{
  "n_layer": 11,
  "d_model": 192,
  "n_head": 2,
  "n_kv_head": 2,
  "head_dim": 64,
  "d_mlp": 768,
  "vocab_size": 8192,
  "activation": "gelu",
  "norm": "layernorm",
  "norm_place": "pre",
  "norm_eps": 1e-05,
  "positions": "learned",
  "qk_norm": false,
  "attn_scale": 0.125,
  "bias": "none",
  "tie_embeddings": true,
  "parallel_block": true,
  "init": "uniform",
  "init_std_qkv": 0.0292,
  "init_std_o": 0.0,
  "init_std_up": 0.0292,
  "init_std_down": 0.0,
  "optimizer": "muon_variant",
  "lr": 0.00991,
  "lr_mult_o": 3.0,
  "beta1": 0.9,
  "lr_head": 0.00849,
  "grad_clip": 2.0,
  "warmup_steps": 200,
  "schedule": "wsd",
  "decay_fraction": 0.629,
  "decay_shape": "cos",
  "final_lr_fraction": 0.0,
  "batch_tokens": 65536,
  "seq_len": 512,
  "doc_mask": true,
  "train_tokens": 324000000,
  "steps": 4944,
  "dataset": "wikipedia_en"
}
Each number is 128 + 24 x the weight over its row's rms, rounded and kept within 0 to 255. Layers, rows and columns count from 0. Numbers have three digits each. The size before them is the row's rms in percent of the matrix's.

# layer 4 attention value, 128x192, rms 0.0488, rows 0-127, columns 0-47
105:110180118128108149133091139154107112139146102096131173099106174109154178140121116124120123099099111132092132111111109089152143094140149126064116
091:151139085125128142123123147134103105112102155148160127117151150148162146121125100114116134125119101128113092119148132123090112108144106099077171
098:147142146103075103108131132223120142087129136124127124121112138136112111134109111159176159150094115169152148145117160129123161161155092106091149
093:139094135136115119133152110115125100112134108092131118126146104103116132157155129134170107163148104113127109138148101201129147114143156114107114
094:112126128104178140140129121123148137138090141129121077115129112143154120119129158123127152167149134135146136102102161134124107085128111154148129
089:093136133124146086131134120112148127111184137128163122123158105120125124098150144128140112138122163126170139126133091112137150120155134148095133
110:126165151133130114146109105107144130081147120142105144108095126138101125161143126104113094101093132119161092134142140154160158132120148162097164
094:158129128116135154130125078167125103109166100123140135099139109139164152110128164123182157151148145137091129152089130108159113086132108148124135
097:142154104122129121098160159151099163113161094099083158127124144120128142114086093125111175129158162123132129106130122119152139164103070138148147
082:069093134126148114135144170145151111103095111110094132106113074101192153145147090153164111099102134157092092105157164113149133089103106131109132
105:154139147101121142111166111108161116123108140157101087120152128102143118141148165174150120120158153132107113153171150120137111136137140134081113
092:130146127114133092094140150151124135152127111112168052146126128144125119129112121119145127109104094098126122125110126115111122147125134086179130
089:135127135143119151116161163111143127131107126118105113052164139140149155138096126089121137155120156118096109170143132083131100094082126085131141
091:126132127132155110103138104134130158126105100153145100114154102145129180154122117089120147125134166154141137077117126151121145132117133125110153
094:146121148131122179131113168095086103098130133106147200135150139105154122147127156136110147091121083129143141149131173140145145127099134101099094
091:132116132138120096133082133116163121174113105150159103113145131156113101109121139131130156148095109170118142122112145108133131159114130119106147
100:142138156117132165139099126089086146153133169118112117144156115114116086112122170159147115094128103130184148163096138169169110148153136124125104
103:104088114119131120178146147153124130157124078101089144108103136122189101124090145139155140133103140138157131120125095082157134116095150132150156
093:131154102142122156130131121144158128113150125093165115102107138120159141155090114135161138116118112127097145155102079101131124168090124133181111
096:173192138128098178128138119121134162085126110145076138115112150148097122147150148127147145153120141138114143139109129120141113083089113162130122
095:079122137187126109094073122113157169107150114157103144177115106149194184115122090116104151137116116126134109153117130121112142153113107108146124
095:105133157134122115092129118129136150168127103140164118142155127137152133125120137127098098097092154076146175098113125120164140141095106115131133
092:136104130134106120100135142151101152133104116127124122146121122130124117163122116179145089095071148138125099143108135120087102173133134136114153
106:138135160132088071143151119143125108131122151093163099107145145136164103170167139177102090121081114087094156101114141136139130160135121089083139
088:150127120181115129107130090110120142094151121116102114120102125109159151147114127133149140125119147135074123169119123143117110111121138120130107
084:093116104117137111110132092173141145151111107143116144116105114135132113148137109089143096168151111136125125125113140112133173124130123174142120
101:116088176106127118144109172159143141135097068152149142195137131111096151144136136129096125106112125139080152087126120152116134147143120119123129
089:154103158121113116123120150110156125187132126104160135199093103088133115140141163160151133069130156122108136065090140123108136151083136171135106
094:123143122107132138105108168105128136134114126109124168103122156119092103119121120133157107092128152167128149139118112096130162132125152142153109
097:139176147106111118121116120142110144131091106131104141128174159155146119121106145124147148093118114194136131119145089151097139090105094128173161
110:146114125117202088153142114160131151150128087112129115164143134156150169155117098152144129106140067146083178071139127116110142135125113119115127
099:120140155092112139090120126096142171122127106083127143153161125154144100136119128108129143169160162128129152102102134127134121151093152139115159
100:121154136131128130134154164110144146126102157183102135171101115101101167109094120115125134131151165155085147134123137120131098107113123133160106
093:132137116110139167150150158134133105094112147188111102142111117125108087098115123129166152127133141135196179131150116135120150149156117136124108
096:122083134119132180135124171112105165095104173122093152122098130101113091170152099157129131120138151126104142120088106119124146151147115151118120
100:127165105119110127098132125104129123139138109113104156129134160123084063150140121113136115134138150150117153146134124141131122135118127150150151
096:142123110148099134152150116086109111132131152112096083159108114091122113106080157124127134129157150118144101137141138133122134132130102132122156
095:122134116113122184144160138162141131156148108106160181147141097107201149149101122142119156169100109161104110144145131126137103129105107124144135
100:133133102099147124136080130158141116158118117165131144095139152119187114125145150126139124183110159160115115138136139143099123072115108133118172
105:159147120162133103156164104124129106120158144118110113143121116131097110170174138106114123159134109135106100136162146139123148108139154145160164
103:133150129122126127107137093123126149142140141128128140145128105093144185157153158141144157175166150137096107133147108148104149131130127128120097
097:155151136120149105142131170178138107085135123142094092132072103102146169179120091120119124151131187110114178085142145089148136141127135125126111
098:133146126113126174136128126116168103110163087135136120176146142102116140107107134116140142131174120139144119141080125159126170125107135144159128
095:115137142123093127105063161103115133119085130131140128183151157125162117118096138154111110119118106161146123152131136120109152150084163125123108
096:158132142144174129084126100125104099090149148144124185121119117100113067146131122140102132110136125115166118131120163125099137133109092136072110
099:094125159153136115115142130092144130093151136123125100108162090107108121081115141123153143127119171098179120137151140100155134128154116133104121
097:094112136116103152120169132060136120120182106137140090074121071122150116127140144142150111122142131191124126143096121141122137112136130129154120
090:130155145096140125147163097120116116164111149112104101111152133128147108141105159127143129092104162132093097125130133147080151127173140102070112
090:145165129132107099146169146108137119144134191109089088099050106112109129120129133117153126162141100092140121146134127107166141151119139131115139
101:107150101070110128087155112115144119150131173085141068120133184116112119100117097111134128150129140156151117167127156133123087123082151153112136
098:099145128146140199097092147105111148114114138148104091136133123161154092109138119091139118123132100118153108140093149095110161120159084126146139
097:101182084159125110131184097140144111163155167122104123108120105108138151107109129145157148166127145168082116132184138114149154122097132133171114
097:142133139146159161109110145184128140099120122139114184157136117121095104153096130153146128138110115112183158149055133125098148118097138153159122
093:090133134154095139110153153135124108120149117124112126146127103130162144154084143105180113141127157112134129142210108135108157144112111125148126
107:118114134143093135160125112183130134109122110153107102155124150107103183111133144166094168096143084143142125165108143151146139159153123136118135
089:151164115147128140140148131125087142119143096112129133117138137126112112092141153152145112157119108136166160134098148151099135174120087136116112
088:158151128105142149137138091098124111134125136117169129092133123087149164151137090143120087118128185116123107096148160155152113171085095099116126
095:120121128132116104074136130143133117169133128099118156137091132117112141183166150087077114163169165107123134140156144147118130166095126117145111
089:159142145148138105145126101180133162099137108176109136154082088129113114214140130165153145110117122136126154144135088130112126095111126153145118
092:135118145122139136126150092164125136173114136106109098107147131107146117086125142104092053095121125130135109094120160147103115123094136129144167
094:078089094156132115127122120108080115140153155077120160142154131155132090156149142102134091125155103105108141094169152134150116075117106126162117
084:136099142109167147094109120135123118135116130176126164118114072116104116125156121172161092087076105135105123157062135106117122107164140132111121
091:112144133177136143136166172134157141104114102079125117154119102135161108097135115093144092156154185122081109076112162136145157147143170135122134
103:142133125167160147133111150131149107149146113131118122111115115117123137124125125169152071092112150145125127102114113123106121124109139121170097
109:125119144121130151128177116127162101173121088111109130099104118127113057136160176128122128159107118092131060120119134133148127090102135155181148
113:128138156111093113125113121140157124127136101098141116113153129179132096094113123142123083128144189093174113120125110120082129129140155128092154
101:161080073126100106111108133155179145115120149134095101120155138115131118158107150102156132138109121112117151139168126135199113113111129134139139
097:115137156106139126106105113110127099067111113112138127115124141135124109138096123162158129076114122155152155156074125151086130107078082103169127
108:190178126150146125124137115148105127127156159129125130168104160112134157143085143150156172127101070156141111104132161151112113083107136125065113
105:135175115134144163116129083116144120132099167123120121090136099131113101137124117109178122115132098119109184134143101121122150179139097148135094
096:092105092129116114132149055159099138135130172104112132137085124112141081197139128108137137089087147174129126170097154116143177109124147142122159
106:134114127142123150105085086084151118177134110122163137104125094118145088128127147139134131172121167171117087084107088170106133126104107111119153
113:125057161157114121148124147058158082117128119091145140113118132149147168136142101112151141117137141071119124139130118127126084139111123148102155
110:148092159146096117133125088121120096161110175181106083141120098123134115085140168142127109092118141115091106122117146089121172143138146154168142
108:147128153133137171104152169161155111110130096158133136158167135126107141135136134130134108121103138108114093129133130187160087133126111109126110
105:102154129123146088130124133070139117176122087122131140110109143119145113113098116140129110134088131154117121180093104126119145133101141094099121
106:117101117134119123106089133168122163144119150146131133158105102140137092117125102064103098086152143117159122155128106129137185173134082166146107
108:129095097089156148129129151088121097120076136145139134162126122091091192054126124092135151105184128106161177124135133160118115118128157116106140
100:102135103134151131151099146050120095132124159151126122115133123094115162105111150098084138135143123092169070125181120143132154126148110148129090
103:114119117096167118140141120140130108150127098171093121104113151151102117132142101133133119125116104171112128105179117145118139153118139137130104
098:169095123132140128146167115104137123113103116127126163129093113128098142160105104137158135102102135139179105116110141142148137155110153084110133
108:134121128118141133146156119120136089175149108132112126122121139121102118147169105134101143145155121117173096150128100183154091111104134141142124
095:111133113067126144096131136147162109101144125140111133100145079095162106108126125111135112093138151117124115130143180130149177103120134129121134
099:122185169144063134142142176083137168107142151172110127117106113126151127114123177124123142110133113127150129144142102109155176112094102179158160
103:139187118157112090184142150108145090114126147104125133116109117142110148125110116095084110144151132121100140102153075135156126156143144105128129
105:130122137113114114144140149144153129178141164138111151139163118079115118136091119132129089096131167175104147123126149116169166131133134159119158
107:133088122175126139101099151153134135125088123139153132161163119121147084152123122153089184144144124143144158147139130144121119131124134098121102
096:114141129122119167127113125116117160086116134165087139141099126117071130151118144131118155104166115134155099192181110127101130119154118155130168
104:132102152107146153104109150117152097137124125110147157105147161178145115111131135148142115110167119128132186127092133100053137123097110132122102
111:173128137141152060146110108161104130168166141143118175110126114136143161138099128135173135107143108108143130124123099093119106072072129139115122
101:143114149128076129081146153121119102066157136118135179164153156121095168117125118150152123122118133098141092145163138162175145140126149124123128
109:167170181132149149109129138144099135087144118097116122113114157129152133161137116143183111088101106127120136106130135101113096098167119083067133
099:122141126132138151071155131153106119151119100141151119094152148147125171143072120090130100124124100105201128134139096138153103134163096122075104
106:135094160118132106133139122123140079137145179084108151095149136111056161117135133121126141157151133094130118092161114173156107160094149100139120
114:128153134134115111068068128110132148183104104125123109094116087143092125103133150086144107180087130164120148119152143152124154187165121091111121
100:092172138117153178143125124140129126147100135121118114158120124139157098146103175120146109154163143098123086151142134123122141117141122156133106
107:110107134181134160070117149131167129112079147150121101109145113085167084128103134143184120142088164105138138143134081126142095107111135119139127
101:161083130100121155135106117116155100151193126159145129161127150117135146092139116178129159167159089123149114128114121122129163099138143154114168
099:124130143121098125110166110144145120170115093114122161145143141104150150116147117126113124146089163105130123162140135118136132103173110152113116
101:120134116121125122154091115098113120178097151155133145095137068114162154134101100152105142129118174133144092127134114130104111158143138119039147
099:125155123147125125122173133067115145164172167134140110161124128142117128148106110154104121099140113120140126144172092133101130133141155157142097
103:122133149157178093156126162130117147142127117104128160098112109125138126103096133114120114141121120142146200137132131089144149126088141101199143
096:114152140090130132122114067118119146130140111178146153115170140109114102111121174122129150121108128122088053124179121133111132090116134141097160
106:113105110057099178140140136088108100148101135086142130117141092175144095130142145137094100092108100150089132148128114126175107102117166135140101
099:138150106133107147142091111119138161088161075162117135141121150134117171100148159139147101074099132137116146142061101122109115110147119132134174
097:130076155164166141175071110151100085087124161112110114137114157124124078130115180114139146080148087122142148109133112141156079095152156150139137
093:095159132106128139131060176103094158144147136119097109153102114167115166124135142138116120146122134112119095124140109123114114110094135129187107
099:101105139159129149171142159168107146089102089164106140186113130139110153076163144127114144178138136116171161136120156109102119104190148145151131
098:122151133130142107157161100040123132126100105139104125089121132170137137147126154097135096125105118158153121128159134133109101124170085109083114
099:106106134096126120084112110109131182180149110135105167124128097114104108125151124170091113073108166114135135162131135125136132120077117166130134
116:110157107127147104084171133186154124154153141096153116140102143112150152104111115112107104114109083147140159121099134125117153118146155151126088
100:130092097112172149132133151131148143120142112104131141153123150099160150093117122121125111149121114145103118144052120116100147120109098149103159
107:135163108095110117110140088120151103139091067129180157153173156143130157098177104134133091158138170149100140107098137121149138126107126125123121
107:103105125131103160163130182113109143126129133084124085110137138113138130099182173116123103164124087123150130168081115128132093104140119138160137
110:134176148093104103142130106155103121135058136117130119199137114116148115132178150097153127126143084112112132083125143130102161140103156136103122
101:131109116098126125118110158122124119084108120128160098132136159126138147126137105138108141136154112093098134095131115080179152123150112100097143
094:124159137159103149136123128125147123119168154068107126109121117146110103132177146105153140158163089105108121066163128145125119123148108165114076
104:162104155138131132115094147121136110112114113147111141107117129167088113076156132129185157105152085131142162141134112112133150150165105166130132
092:140111087116117133132109101092141145129104160141142135101106111128120149129128120133142152107096138116132132128101136137151106113086136107058106
105:135104163131101133113090136069158113099137086121150110126124140124137094114127092155126143102128099123100127149165132149099100148133106131110093
095:127121129125106120144107152084150086118107115155082136104111110146127117125108117114144104159144099133083127145160138109113153156143137125061139
106:165107117138097135135077089105124102128107114145158115160102143114130109116160104127138145167092109142167156118101126176164144149120149134141095
119:141167152136100167100105119135101136141116108127136159152148105146091155125133108131156153123161157122107147130129125141090065119106127148118115
116:146141105149094129118120122182119153156153134105109111133069149120141123147108156121111160108146121097106127091152087150088131131110136157084124
107:122144085119163137145108091160137136129161122177107129154129152149152180135101128108072162109105159142100120169108129139128070117092101122098169
107:173089102103122153172139161111132130135092116157116092132154142140182100119117158149142123130141118127151195162110112137142091138120120151175118
103:138162137136156104130111107129141146161144140053137135122155132100158129119160104136115098129126097147140120060120117097164142158141138113102190
113:122154130148115120126141148135173120141115128092094173119101083128086085130127148127161168145150105146112113115138121101125154108146136099127162